Each number is 128 + 24 x the weight over its row's rms, rounded and kept within 0 to 255. Layers, rows and columns count from 0. Numbers have three digits each. The size before them is the row's rms in percent of the matrix's.

# layer 2 MLP up, 704x256, rms 0.0854, rows 153-224, columns 64-127
095:172108150136120144131122137106118085095112123122102097106141111133097142108155138137091127204137145113141110127156132145103123130111121125135143142109133102126120107120145118114124130157132126
108:135126151119147125142121138141103131136110135168091117100104117113112102147138149169147131160154102152161178131099108108126144122143147132106128141189159196123141151127148070107133127092159118
098:140144150109153106136127086110157120133105160144083136134153059177153126160161164144129129094110124139117131109153171085124092144133143099118121124180137084132100163099071108106163139112135139
109:142150115122135114149148154127117146155135093141149092152140111112113179086157121174123154109121140161182137146138119172130098148158105142147161117122122185132116116127143160150113163120148157
111:134132170130136120116111151130096079190117126147153125095150161195148114137079065060164170117102096121166153145141103120126146106151116154143132156092119078115114135131121115144172140113141105
098:110115119155143125130109150127102087141121152133166134088138136139128126133142114145100128192158112111120094114123110097065157124112099128110124106135107125117158144109108156103142161118168144
093:130133114142122120134131119114134116111123132134087129140172117146109152119102154127159129170120171121141116061125113165119105138122092100173130158168137120128146132113131170098141103131123151
095:106131107134118129109067148153160099111119121118098192095097132131137131094132105133137109130152155129147120055113152111169100133172129146165091101131174158169111135135128124103134110140121151
104:131134135138117120134110155152168130131148107169142143095139120132124133103118154125120141136100160116143145138121108092103115161108118153154125094106145108095149126161091185086148098187120179
093:125139094096144132143151131150142100110132200120123137149157082145167154107148154191122126127121074089141147134122160124097126178152131154110115121151180085150090126108117136135155126129160111
103:097118118095104158114145161164148156098111155123149124139116167131117149125146112110112145123102125126138161127110110155156129145124117143142126182119172143084127099100106124153134113139085103
098:132137088118153127108083146139139110155112125174149143120158122130120115155152099151105161104132114098133134178111142129123126126138148131151164099112134096125130157148162158162121144104060159
094:154115149202112147140143161118137126117087092098107145074116110110133098147127151148101116102124155128129137083172140106137065114127127081095137131151142109128163122083121129100114116142117161
099:123110141110150126134138133083146132162097125085094162107159116137142125057150124147139138123172170154129158139122159115145101118112090158113093145181130089142107114130123155146144133121106151
094:148111131088126171148132122112100112120138132103092121155150145100088104116118148128164150150157145150104109170133130208123162087071143118093118133139149155149090129156127163161112117143141122
108:134118169129140085098123141095103132128169157092157093150102141151115117092135144152117150170077106129147129165151149146153116103098093178132117115156159070132119161123123107126133083127158131
097:108120049168149115151128096116115108119131123191097114108110195122125153102185128126102135132123119117118106106102082128110135135127118133107135145111103135130141147099138167148112128133091120
102:128115119126153135107110113127138147112125106151132095205127130104099120173112120164190132105119111109129123171150149099117122140126097151142146095143142095143132119113094181106087169129133119
094:111129167113132100144132144182104112139168194149122101147133140136114090104121094107126107150135117145108117109063110124134125094122086138105136132107120145132124155133125084117115134129098115
093:119127148139113156153111090170088101138105144125139147115141111132156116138116142130098098129094140110142120139135089129098150095096109083129165143097128089148117165174148125124143131152167089
103:137149133144139130126146120132104125108127193135128120125092124097161106130138110136089131147086140141095126092163170113177103176110089162119115112112155114128089145125107122082134145124163133
096:163169170122146122164130118135139099117098118118124136126159123139155118153111150162144113137086148101123124135103089106112128136119098147108138151131159103134113112139095113116083171127137153
090:111086177122110130131131146124130166152117146126126137140116129178160154134136110180207135125099152116123145157131076154117085172142127108148132125159122142116110164195120153124120119157104075
095:121166125108117137078138070110128141168153097149140174141111123106155147100124107188130165141170163144120111082120129110176126174149075153140121114133146149152147089159126100121126154138152123
097:151131132124136176125124150099132124126136150100139165131116104119178107115160106140123097126105162103119084106145146079126102123102105134102122143154133096086150165122114110131110114137114132
104:117126124153139129174093111105149106069105120146146108132127155121145132146111122091128139181122110139117116128163090113115127183120161172136147128136102150136150145141169161114154132130103115
105:147119188101127105150144139117100088147095149121084116130126115120109151122130153174140136151130122110153131194156102132130108114105107121144120120133159098157109162097125114150078119142123135
101:135101141175084149129106148133145133117186085119115150147123114133151101119099159131137112114113100151127141136129125131157146136139169135163135113115141133135160121104105070145097108134070117
093:151097120135100139105152141154141164109134100140110134119160160139166133125128140099103115119125124133124115123123131133134149171148140135146097162087113129141150120097145100121124131149085148
085:139132189132185133141130094144142139125096131126148111125115117107104088106186147134134115146125122147091175136095119085062163070120126135112124135147163122129130163106149138127125129109128110
097:098144130112153129137120117109150171139169154100106143143139141110151118125105136144177122122114122142085140125124113152138154139148142142135120130154166104158180132088172120160069160100135135
106:147112125160069112149143100129154141115117125151130111107125087150112159086128169117124129083108184058118110123173140194141108138103093126111118128129129139110124115167112130105103088133186108
087:165107127138123145153150110099135110118120131136120193133094129093183101138154101118159139101122191132150135144148132110163143095096115100123122149148141126110103155100110140157087105115116116
095:149093135131115175144158130126076075126127148144131160169113087114135109112150112101176120081139150102128090141137138094132131126144124163185145134161131109162132079108120132116135119090097117
096:110096120139147139110111148149098166131151130130135121124103118135100164152066164149153109132156089080112152103157153119171091140150171144147140098146108106132122126126137076166137078111099171
097:129097094109127182110124124123139178127159148135112128167105130130169123129100130124122112082161155145114114107101126153082109132104178117124156130090147157146086095122148128119083126139109115
090:160101116150078149161124118087093159102105169083112126121148080078162138102160130151122132129090142104073127105101128124122162179131150127066128099096110198112105145168094118111083109071088140
106:139119170040086152126141138144145125128113107112123102149143142110104113113121107141124119120100145151153140160116087166081133118097157145113171092089171173082141119145162151125109115097124122
094:106168084110157148134121145148132099133135102141134111089112134126120088166107133128069117123095112146139153138096123164108188132083113086118167151110122130120195086105153129119109102141084111
104:117117127148108121114143154122110152145136147121146101143146144103119175112129108132128142116170108141088120135156115148115125180166101127088097158155089101092109133123080103135139156111180124
097:141106098115108143152147145117121120121126132108114160126138121130134133152128152091124105125118127112166146109147127142166135071153116110119184141089132129103137109111123161118178125123132173
096:132135119089132104139103093124123099122102154144128114159078106131124136111134116166133160124097137123151139159090147095108133077088123089133132181182162134175163136098168133146105131093163102
091:098147113133125115132115077123152074147147136149157148137139140154121167124125091084098085121136126143107079154117084141142116116171145158188140165135135110145130109157118113105119129142158105
083:155108132119148146110134132123147135153098150102169151099124109138133132093172130094146147074154124142154144149132151118113133190108075140113089117134092130124102128157146105183127160141143131
100:150162145139092114134113096080108107108104112136114105109132120114116104132104096152136107118117141136159099122104116130070117150158143138138121097136147143107146157114127171168129144111111157
095:130136140103137125113128188169115154129152103155114122123145123104132143106102110126128114101102132083105126111179129144127098107117186106167132088111143128114150105131117161105134113131109124
088:130110089109174116144119126158172148108148120119136184137110153107126134102167122150129147103087132156152185126097147091161161134094132109088147131160108146115136100151144155132141144123135121
100:121122136162134120149160131145110142145156118135141066090080103173113118157121167110113145110151139133086161090147126145167098109164102083108103112124102158116116109131143081191155122104095100
095:085136114104150139110163124099140198122143161120120096135099148112112155131098121091088127111094154109170098116088166088126103164152120133143167080104142128112103129112151091154112108082095166
115:173104164135139144159149145132105149131113107129159097111154152106114138145123121096144120059140096099128101149132117108084148114152171095153119156146130160136086156095121129123093142125115075
098:123121144133133106131126092153167163153101072106099116137106129137069110127117111125115130159084144180110147153173108095097100155133120098119091103154129134138128109139122107178105135101137123
103:107129180086144102112123100143085133152177159140117128125082112108123110121139108133151125105105131143123116135129179136134102167093128107129126135118149115098170082090108127109101103109123145
098:140122108119158091109071141120175106131103104131107126124112165130137145130122116137146125100121120101137149111172170099130084160102151148144106106140108158137105171135168167148106143113129115
106:121129114168110118158128116157150114161133131122114191130095095144134122122168122115134058115146158103131129140149121132149110157099129136115109136104149093087079161133113125083129126094133125
112:142061171159106105158152135140133137130170117131138098146149118132145140156140137084102121146106113114053110171164110137108175101117154096153121118153112094130130104134152136146154150098163106
107:144118138114127147133141136136107148129160129161125123161086123133138122138160104091061158127159085126135124154115107106122146129152139162124137124111088139122148099139144130160142133096108092
105:126115120119142111107156140127099156101116103155111116143108174145121106108121130122106103141128093136151136189089085106085156095139131129084143109091091140100114142115142136132077120114072141
086:135144095110129124127165112137116113139118134172099128140089176113166090123140109110109139146142096128099124134129108145129111130104074152085133114122118136118129149097135187119133128116132146
113:142123132080099085124113154118195149169130097101095123119151109145163141141130150124155156107106148127120109125170121187136087098118162098138140109146163145136141130140123138133115109142127130
108:121138117158140140146133148106095114127136148153125126100119143103092128144126104129118154110136140110139140154120087133141103122144133066156173138120134132137212080106177052141139133139108112
096:132135170100126121120143161123132149123127146149104152119134164173101128125121137117127144104124128154099147141123107158115141116109156134110126081121170171121135137149126117070124153150103126
092:110137125099146120115118121124158110123066102147142141150122126157102169196093169136103126125072115135160122098140105145157091167170115104172175149129123124164140087112119118116095142127127094
109:169136087155107117156099153193139117106092159144151188131107145097119103118135122144115080097109142119101146070112126129158132136102131128153150098100144131095104200127119127124152084126106191
097:145083139145152141127111108110179166136121109106133123143139132142126161099108153142159138099086123142112144212144153145132123137134176122103106132192121136095127113158113113124156179123161081
108:122164134142134095113203159136118089108095112105145119092123155115175082158131141098155136118160124128158121126067116075150127163098113120154165078135114119139127144117133132116103107103144088
090:139126124112164119127085153106082126088189174095082131134179135139149102122124111151139117141092118117121150157153161154172174130176098157117088094073122105128126121119153127089083131151111151
097:128122136128131124090109165127111132136090117148116158100111147140176138109106182141137112100133103125178100122129118111118116114147135155155138118099118110115122148134115168128100144124087123
097:139117118125126149137128146058107128100160160136145109127136147158214113102123128109130124143112158184096127101117132120145139145142152169149105161149139163135128125129134116107118091129127118
088:124154093086096127139126145127113126090125138120121126146155149095129077129134138144140113149141145113162101135134114185172064138130153151121103145102157204119105133138146148115114133100163182
095:107137125102126122145152096137129139111112119109078131172157148165130120167101192131143151129110137154123167145159130152103131140159119104165118134124105098110176138091117098122183164134161158
104:148091142114166150155170127145121088078118128175159132110119102208121173160113135141142158070113117161153141130120115135126157175124150150118151184114145119091161101106107099155155153132126116
095:154150143135121122138174127127093166118109156145131080091106095135118136162157136149161120132141083116179095149176138132123148126151105106153118108143111133134175153119140092119151154103142123
# layer 2 MLP down (transposed), 704x256, rms 0.0811, rows 153-223, columns 64-127
095:125175103119062101118119098157129152122142117099115107160115115121080124115100117148111128131178144112124142176125137105118159121136180129111137176092117152147093178122104122135127171148130174
101:135130118158111091116130091135114114166118171117132164149131089103125159157171120151104129155122125111142139168065117107140117135173137128106142143115117123133135104151142140162185153104128085
098:105135136118106085086115099149138142085109175115154140130109090068112098132169107115131137123122127109093111143122114097111121127142162129161094081147132129123146138149099122108121097106093102
107:141122159150128154143160096097137121123112101093114113140118125147142135107175094119128149115129117110092109170171122110118150108112138120170122161149141136160119139119089119154149093185127139
107:124080130131129104137131097143136149090137149139133134128127127112103135116143117172143146122109158132143131101122082106095128119134129200110136117150158135117141155145151119119110139134066113
100:129132151116098104097136112115099146119148151138127132168142117135099162117104140132130165145073140128139121135112101112133162154133166131137135106105098112134136157120133101144115165106114125
095:164160156103115078120102139098118102136131110101124140102121126116134158136123105093086185105145159158146142137149117111139117126093143148166150108096130121169144166105111117150131136122122148
093:131144148123111128088130103136116071109089133103166167124123136152139115110150130157138114116118155151134127160172137123132117092120160113121113126178152071090135093109107121121122120110126155
104:131137136113130063145126144138119125113119065148125126122126147138095129139123104108130188095164169118163157128102142145135170133108116126190125112179131089100115138098110113134147066158194137
092:137115160157103005128109128166155164126133095139147120134115149099095097124099095152100107139131140187111128147126143122136124125139160112103137119155147141126170145071132143110120123148142115
105:125136083093120106123157128163127123163079166132145121126162127077118107118160138171145118097117171120143110126090136113119103171119149075109136127149109108106135123084105141175144136134164115
096:112128105183113162107099130145132117122115127121092106092126126106170134136120154121131118164140175132141082107120163137177141112105120120134116111119128162076130115084149140144158116134095168
094:134120143125108143154133071111134118101133147139123108151121116124151104127157088155100156121130143134117099134147098109144152113125150141093129134167120175178139144145104112108102136110106074
100:155084123134157054166131111126109127128141150135122107133127110101129131134110136084121099131159111120112155145162115134130148117119105147129103151130118106115156160119137140122103093112118126
096:098123146187159071142118140138127115130127185125148125122084116132128158115126119167156114145104111121130106099137148099177101154157145088142153170089092139121154125131127132101131078146150138
108:146161110173107111141100184154093192149101103128136153060097107103109112119136144150140103127116126120110150136143094115161163122167109130118129132106116101187106164143112133141103127140118118
101:100092107118092083133150087067128111098095129113125131172169127132075098134135148143130187130166142119132152141145146127140147108126135148156148114166137137164174158128081125156129157125176157
101:162157153153138071152161111103142155137180109123144135102120159178147164056157145117098085115149098127097162169127138097151162130121097119141150146125118111084121137141139110094117119110128127
098:094152106112099142124150148089121088120114148136129141142136119119101126116125158134063201134117107135144176123137134172123142147109131163159113143148124111135139131134110163107150078115142167
098:155135112190138110144129097172150164119127085128125107137103126141134111124107136157195095093157140120128132129131097143113130086143142172123149101111104131106146114141142110119156108124090116
100:104103132093126106135084133114118116081136105149112094142163131135116154077104083118162106127080091122070141135159151130122114133154131168155094146145109125159127115136146136131147117123121111
099:135132079107131129102117118105126105118103127123148179156087140123113120141107118122102150124160125138150147127115163140124122138118184099075112089124106126121147182143126127106189129123150138
092:103141160149145176127138185178164165123143147153139159127108120130152114139103136123123020129127117129116129102060132105090134159102105117124154149101122165135134127110119111087104131120114151
094:121088142126145127125152148136095093116144093114161140150128129168109107107124134097112128157098134097089129131152151162093130102102148164098114118182132142106074079132113110122112103141140124
099:140156081114093131107082092102120111147070098138122100086145119062112117127131143109104162123132139177152128104131094130154115167165162133140128118116117108133102124116124116113098150108124086
099:128119113088154201131076121112103089152133170159119159104129125134121114105132133141134142134173126113115121082103150088115142120144143104124158111105085155114120091113087152133111133195123164
103:116146064116070104099129100116113106117118115122062153141164109136084107158096156111095133162119149182159106146079154123135148150099143110124155166130144119116101157133129107136139126115116149
105:123138122138142157158139098134143113113143097122059115128135104109123151116150106095118130112149110128132100131149128141154108120154113117156141129113149151117151145128142113105135105145108126
094:150138165114101155129105143096159119139124131141144102131114132126110108062120141131146120137129104105131095121137161081144153099113131147128111166123112170085159144112135137108120114153148166
089:117122140171123150161140125146110142137144168156131154119122135113170188118091128124126097103110134113170092144135102096129163127162137072124121138136105084139128088107153172152142109122155130
095:151162130104107179119120123088135125095116120140116136069110158134121080124106140093152143159117128156159149139169098096097128129151124151100105124114151112141148094110141121090116129131138126
103:114103135184107108123125092173190144110127127145145142143136111162064109144102122110103150116136139136139126150126118127165106141114104149146066136114116118131158142133140120136139134129158144
097:182141107127134199124150182064126108132141151130096108113146119153150152134140097139145111092112111135130086083098131120141113154136163158165117112081145108114110111154121133154123146129139156
098:069164159118136147132108118129127142113138114126111141135090208130095109146108143163150126121095149164115150073075125156111142142126135109102153143128136104142119107129173140104127150136138116
098:122109101103105129150123120144140107163168147147111120157184126087118141127131108098105120127110153156140133103131127132128119150176142117160153079089164110127101102160171122170107116110123123
099:140176152096191095124139149118119127109125152158108140155117140112143147131132129132098101099155117118155224148112117147134171099139145110171135160121150096132128125123104109128178079085139129
097:159134103103170111141178112143160097175138119096109145118122103156154121143118134118096149142187145130140147129137148144162149063128121113131108114158107059184108074108110091118103127161184127
104:179115110192104111126112097136145137157127105140126113110143094106128129164118162141127135117121138064145123119090130124109111168105190113128132132116130161082144112126133134133167103161119118
096:156133133158113130125126087194103163086130137122128157089099133145124129120150163146180100118175139114093110108124144077104110142142152132147110140115132139063105149112141134156138112102132126
102:115098143113112096171148104131130136134086121120095119107121111074135138114127123164107123137118082125132112132130158138121125157100122109138146130122117153151137116169131100104136087122141162
099:145158154142112129155129154128172146166130117121121131084143128141138131124127107138154101158153103154113115170121120116123119115166128161130087100162130113171108135096102149125096134106118103
097:107146104134124142152120109182120170157139104121129123126147148126124094153125134125113093139143155149147141077123173112115165172129111166107149139130152154111134126161113141150080149123150141
091:120118112091148060123130171104124138131131140120147140128168110142112104113121126115126114121130116145115121128138150130119121125109096146105176119131121142225116026129137125142171128139115141
086:115156103126183108086143150150127156161155118127112154152148136136131132164168121125126173143106126144116127148154143173097115086143141136136126099163109116201141120150109089156112145137112136
101:113141109139199148158113110173147072119126145126140105163083092176109137114105111142131164102125122138143160100119161128209134127144146142094146119172111143125110095116102108099105107125149122
095:147132163174113102117131098117161110176144173150136136097120130182095115169141124136138093154107123128165098181092133132132158108134064154168125148097109096132117158118102102146107134139126157
093:074161089128142163108126142101132105112108148156122171149136121156108113092143121125166172126139129167099160149146110093100138106094150117136106122122127104143172107166105121094158126132104140
099:103104147137132140121106095125129137153151105137154144144105111115156137161133085078165156182097103109118106145107115091107066163108133153124146145141124109184168093114140142071109116160141126
095:108149111106174137101140101141098126138143139153104129136194115113108103152079127122152143139132136119112155150161116133133152110149119136161113175131114131113146127170145125108143106067141138
111:159126135126102104114132075145101147164131117132108158105133148092092113133123163176108154143118155117132140144114095117160159082152168086137116182116138133093163149103151111171147118102125154
104:089127127122106135089105146128163149145074140126138116143118164174071113130154148136122102122095163103128174098148118156081148117138128139118143108123139172121134146156124139124140142106101183
104:097130168108139107114084150120094107165129165140130133104138110108136082148122137154142168136126079145136113103159133079097128157090099133102106120159139115121180136103110175071130092150100168
099:117131158114120139129127097169100079085124148135126157111122099162152110152138103101109185094138144128150133125175108132120123104102139148152137148086171146154130147174081110096144137149140125
097:142142123147161104105118104160121134107117128133120101132159165105089080083138106139114136118114119164174113143139100103142131138118176132121142124103145153106154168126154147135151152154160139
111:149128097078120120118120111145144127139113146108121136102112147159131129132127110137123190127124151126149135102131127124125124121142163154131137160161164141161153140134123141125117163097121115
108:161188088143158182100153204155128152112129137130140107135094166139129137124107147107148088116112092105129108096132177147139089121150121142118125096113125118070125142093146137113097145123090155
108:114125119106133171081092089184095091133133101130098113120120172101153159134118080123115146109097114168143128117111107174145154133116108149105124140097121102125092145120110129123108121171133108
085:117169174173096179115099145141126126129133139113135100130129126120152149147138134160129114130103136127114139122121109123150137141110175107154093165147145093104117195109134110135122120108148102
110:221171138122136190143142104107138111170132082122104127155133098105134146131164126108126138156109102167163126129149164146126144140139106131164147116139137120070090107139102122111066159098119117
093:139150120077122255144118158124139157092111146106114142130146092105103096117153144123149125119085123147152090110150129101148130106132140114127110122153134136120097135139108134152140112072084091
099:137117105140156133107131091101137115156117129126162155140094086083177126136149106161136099149112151123111114157165149068095158133190110165123074158097123090157124164127107097160121130111146136
095:125101098139102110095132141096136120135139141127132126109115149083104061114108134129152124103156143124098142169141158129126137149120143160078123125100146116056153142113095145096132076112130151
099:098088121128147043118128101081122099167106121155145118130105103112123127117125147145111120134157137140164135120182098151113118146129120159130095120143159126125155129113123119098135136189177124
099:097158134118105128082113140150123162117128120135120154119104104118134116129134148128108141124101109126100153150140114109100136080106072125129216129090176125129112134127148135152150154144113106
108:105094129126168121108108134139112156161180143124153164149119106150151148121161110161119098136092130122115101129170157128128108093141133147142093139088136156168118095174079157193142145086118165
089:148128128151090131130145157105115160138086128112182079121156103124099105132151132119119142132156121136145138132117117152140128101123121149133122130142115150117148156133121142133118156144122099
099:193152121131125116162106148157166152125134197076132129197136120139154133136198094147105117109128122117095133133097138102127128149118115136151127112145138119102071093139131138140157123102116110
098:108167144141139163111131151155130118150136100094125169112147132130075172159120110159139000136109115094109160141124124117163127131159093124103127133092110121084121137108153159155123124121121121
093:112116114171153109119164079160137128158173121119149158102108131121111127140102132100107115134116120130129145139124154066127139105121126118132134093121148132136101126082105117123163143096100103
095:139112088151150147130135060110109149122157148118147120134091099140141094098121099180129113112175089135124116110125140101119120102131147177153120108119130166133117141130213140137133124167098110
100:103119168146077090115139136133142163117124086121132119120077161102127136140099142134162147117134125110159109136138098107132131157129142133126159109155141069160176135115156131105086136143114161
# layer 2 MLP gate, 704x256, rms 0.086, rows 154-224, columns 64-127
104:086144101121127124095104105157171134153157140133113185143147151146147115160145090120086145118141158183155116130131151112166134113116091141077142123104141096154143093127097165145098185139129149
099:137121121109132111104137139099123101118140124120159129128119144120128099137125102133114143171157150114135134122134087112160159098116092135146105104142115127144167104118115134155113098138092089
102:121126099123139123137102144135125131165120157112114160124088086111143150129115163168146125130108139163143134155149116145140095159156092122142150080109151132144150089186124163110104134124095141
112:134142167109138128136112111065125126162200144100123131173103094111107113106150167160115170141118106161125143136148130175085151126181148113125068139149119136145144091131147117165125117125127147
099:138174129109121131119152152130155141124134149133102132149148136137149141073103121058108141140139132152148128136180113135131147156111124151110182120083154166112108105137121115117087136141110100
096:145132122143132130162133106173136142147124077129158127123149152135102126136137157119114136108124132148110162160126141144113144129102142080088116151130098140137088102130082113139143119150125100
096:114145086136147107099095122141181157142117128100097172125132127141137127104137120114113126116154147139136139088119123127185137140176095148181088098126138134160100118167138134111141160108155125
093:093148137129126078100115093136132121134119131123123130107112164130142121161153154123143160121141158160081143115135145140105131145153114145110106097104106072142120157196118160100148113095073147
094:106137149124135147121108090119136148143132111120148113159118152131120139178118165107116152127169135153172124131146131135122124123123159099136107151135143149135115141112165128145108140117093121
105:153139137106138094110103106156174135173084081104122134156134126137135117163158134125153151105136131131164112129124130114145091127140137120112120122143105104164108147160144129122137163148111095
103:109142096113146154102116117111138130135147165166073156124108151135094142130145140192087143119143136111129136126117137136110151131114085130114181153114138116131111109120111124159094161079130175
095:104135114108128106112140151117123152112173128135079151100122111123127129088116110148185143146091123135112115148093108095134126150137109112174138142146139134154137101121117131129124103103120145
096:097124100132147110145120085144100094103118130131132139129125118095098120162158121111128168144123060128147124124150080149128162127161130102115132114105101152111146150119091088135108153145111119
096:129131136122127103136134123084126145157142110119103096113127142104157157109159056125144124110123148164090115103100160109104146142131128129136153092100128163131122123149201176103125105094136117
105:162136101150139117084117167133113125154102119156101158134130135084107127131133107148126135125150131117128114131132129071112114110142119076124146116096128104126098093106153109125117155177124142
098:136147140129093139144110159118144156162146109126140139146119144118154073191132136142101134126114131142142150159182146101126136111141170131125169108122130127136152112168121121121170139135160112
101:122132112143108116093127134144119156162135124158120118156100152062142092128158078100161120139135135154122107159122134141122128149098147123173135142107119121147135133122118211083125166147135130
097:135121110098100113123136170120142179163132141136104142138139119101150119106110109148123157113108151136095167172150147102125140135102174082151187124156165097159154109114141139110136145111151131
096:157144114126109128111116099179131112172140143144134205128123155072111050104147110160099128118116186123069124127102148102134123101097137146125113126105115117138161161186173134122116111150098132
098:132154103158159106111136102149103136134135187122128154145086111092145103157163161115087107143111141131105126131123137111193107117132115123107117098120167100144090148104126096122133116106144133
099:092098080081157135129144150139120167102159126075112136129123135140080110115143119126141179104108066188137141136073127130111192091176162125119143146106083133120125157127150121123123145148125117
097:101118158122114126127137143129150102077141155120149174132153102124115095161139124164163128155112187121147133119152086125138107107146114136127176120126156133147124110153151180145099160153133149
100:151162093077117184108124105115122123138150113118121147132143115103111132108135133132116156111135137143160165159149149136142174138185120117139123138153117134136104110119152092135146142097146125
098:099120098137154124143121085115111150113118115116082151103145130107105084085114147126068156146139100120089108094127128150123119111098115148165121112082145135179167109123086121145146147120135104
102:153142091100118117163130131131146142107131166101125084163084098145134119153140120143160166161146175169146109107165131180143112142122129116099122131150149133141141135103144122119106121161175157
100:087144065077150125068141108145186128129184123125076150107143171167105130116156133128119157157140152153111154100164144151111146097123147128081118156101108144106116093144111120152118143160122128
101:109148132124120117118133122106137153134142118105115097166161175072110130130135130123131156134107140134125111153136108098089144105117117090140122134132106155139101145106120079107141133103111150
097:128092076110126133094125082136122159107157108128108161140146126157123113167147099122141121102127134150122151143103140148149113164113125104132121146117114090150142107115156133132123143132123108
087:121136082132118123150082180110102120113196147086141114143098119141130086084148115152101131189114143131082117126153128147178135139154158159094124100087111154106138114157117146115118142130122153
101:115172121104144123119134137105147245129105172114120126122132131110120118137165140112103145115111119147110146120123064138120163071107135098123116101138149066134144133106159114171110151097122138
098:137147111160089118123146148113114179114142149093122149129145135143137152119162127103162151171145144150144158100173125170159159145152108116149146127128103134162127090159141138172093156182148090
089:142120111123101147140113091107157126130119148164135184144101129090147098153161119090147163118145175145112119147118132137171140089116129114113133165169146133131127149111107132124100090102125122
097:105159150141156135112093182096134123107077138152138156109103123133135085140104126098069134126129139161111084129100091092137110092118146107075097140090119138136142095149107123152102122146144125
102:112133144152132106080166133158187144106132134102094168152151118130127112109148123107122126159116162135174114169124128131118151104130113099111118089133149112135108141187129129128126176181136150
101:153139147152094110114149149135123124133109098115127127126152141133111104154156104137132127126084112078121080118122113094071131103101080093171114090082095137122110155117137111136108140123133171
095:139162178117155135137178120102147136103117135127143127166151102071122083107157137121131146110106117128123126146119105135081149131086065105107070066080150143114149153168137115127098163124138098
098:135129124044123125127134124134130120098153112129114118166131177130128113131167113144128109117103137184117101131122120138117141131119122116145168104118165145104105086176151173148125116091141140
095:119161099148141133130134102102098136082141157154090116117138143157133094139116149112097106101109077152141106163101144108117141149164100140100137097097144134103161080101122141127149132128136142
100:135126127176090128066090154149133138153116126126114149150134145140137153106152119149139156156145112156120111153097097130171157174167125125106130135146111075120118144152098110126086173105136095
098:135103163110125127139137155125111173086129142123093137109131178151141128164201127100121121142132111115134163130156099151124152101135137133142136146108081116166095139139112141133120131154124186
097:172160150130188133103132107122131128132114155137142105121100162116150124174138121090167131126133159140137114124130131109130151124140076130136127097144164130166089128125118108149159125120150122
091:140167129092142119115167149141093169140123139127095129120122096124139098166146132130155175109121122149147144110136166107113114158088102096066110101127076126128091122133151155145136153086088126
094:095146122134167112152114106116136114120165086114088134150119139117072144168134125166144120171122126115134172136143080127111107042155124113129149137147135116117159101113109151115113117138138113
105:122131125071114110120161121117150150150136128116107121112164147081109130125156116116130119088157135102121125095126093084111147144113114119112122126106114152135107172114095105143080132114122089
093:121150114097117132141160122079100125107123117052137141128146121152139116145099134115134165128134114171156153122089130142104135159133116150113141153171109090128102121118095114142111116121153154
092:120148135154073092109073115117102121175147166097139156132139116133114109171151082076136107172130130140102103175155118126124127117152125126172139128126118081152151127114126100125136131119099123
098:135123144108139131104090124098126126155151133130115176148138125076140137138139102118112131177076068163157126174146129128109119179129124113180160106143136069158173109126084187091108138132124170
095:071113130122171097145083147136072131113183159114099134138083125125142097120131138160148115151112129126096168147130128081112077148162128144125115100111160138123123104148166174166102151112112170
111:133127115137104100126139120140133129168126118129112117112124143124129120088151144111101148136167167137117107087120126147122127090100105094131134111139084147146139104143122144101156135145137128
096:126095113124115110112094154090154122132156206136100134118142120120129110137145131125131140125141104101104125089128136131163133102097129129122148134100145146114187137162098143124113125146121156
107:117142110095132101113114136129113137146154176176142159149093209097107072151156118141135150118142165134198121113167121111121119142114134146130146112120137126121131132116132140118118135156114142
098:120123126136142115101124132147111161115084096116153104101084120112138139156121132137159099139180094099137140113151120102134112131143087145153059105120149110165167145083153120162143157168098166
108:153138114110161130121151115090137116135148089132134111138144127119129140114123110122150159134071123144133104148128099149105139113140143112126129138106114142156113139171144141182138155122128123
109:110161081165168115132095118137107122152124138122081138101122085120143116110136118130152136153164122151129149128119132064108097129151137116138126060140134130141078104107109151142139165133123171
106:112127144101123129128124137119128160096162115103140132115114170155113134128141149123211198137122092121102180121130095141123147175151149101126135152138109109133147107144120132131155131089116146
101:092067102136127118155109119126118077119187191157097114143103127114140104151105109136125137144156145159096108089088089143109156107078149119098154087124091158113108145152118145112117116159149112
086:149147131135105129134169133113089126174124118133090097101114179108167103130129140113155125131166139131102110105163149170113136159110095097111139111111123156114106113119169149119139132104133151
110:079115082109098085088085140118161114143116170105112137105069142129128116157161112111116166144149107144117151108097146136196144128120140133123126151125114124163128123127122155150145132112157111
100:098125119146155145103136119130129133154117130178087112085113136093090121133116086134171158118149132111160132120099054094100138116140114071165160104161129093129171138108175121137147156110144123
100:117134122133099139137184154161095127138147129164136106153141118113112116139127146078115145132119144113128119092104145134132158096147134076108139172105079143136123143123134092109174104127109168
095:144152147140108126138146165133138107106143095134134150150168117102124097142107156118123137099148127121120126114138110177116104128109107117148123142125154133124176106105087126076154128143157130
105:131126135126139123114097121050139137102125108139080125116136103160124136138129171131117190135149103115165170144167084117169087127155140138173131104149091156157110097160130079159110114163153135
099:149167124122145120107103116136097109125087152152132096103098092146149130130151107127098126124122113106153161142145151093130105135122084150144172111142187071166150119140188142164119126198087178
108:137088099139140141145117089151157119155133148133134137173146130128096141161165128134135143151127141124116119097155145136144092096148164122154133123175068110148147158166174167135161123145124124
088:121153141143144105123100144105116138083180142101090137130166120133137121158131103142136143141100121098132120121155160133159144149184102109127113079069112087131090125133161112093081114164106158
098:129163112078104121131107123136164122163115121104148133107126138105097142150119119122119157181156177133150134130117122178119092098087122107130109091131156107143088139102099161139141115132171139
101:138155150115122157149152114189145149154098115129142171106133129103114142145133124087148094144120141083182103145177147125140110153124095083170136090168125129130148144146131145090142152177176121
092:122117106113118119122102136148098110141126107157142138095108139094116154074115128141157140147137137151165138121165101133097145153139094148093140130144106148111120144133130117091102128148090112
096:098144139101163140100121097110136133138140166154094136140119156087152094115155162111143125150145138193097163129164148110148141160104098143136107133145193107146113089121100110080134146139156142
104:095134108090103122106131130133158158201146142076129144140112120101133087147104154117136119164173147125132138122115150119153109133177130127131122117136136155186090101139110122109126087095145112
094:113160131132140133112162108119085155133111158112100102095097090123109096161167133128138143154132091155178099171148103120138136116143108100137138124121105134110176127105172114150115161132141125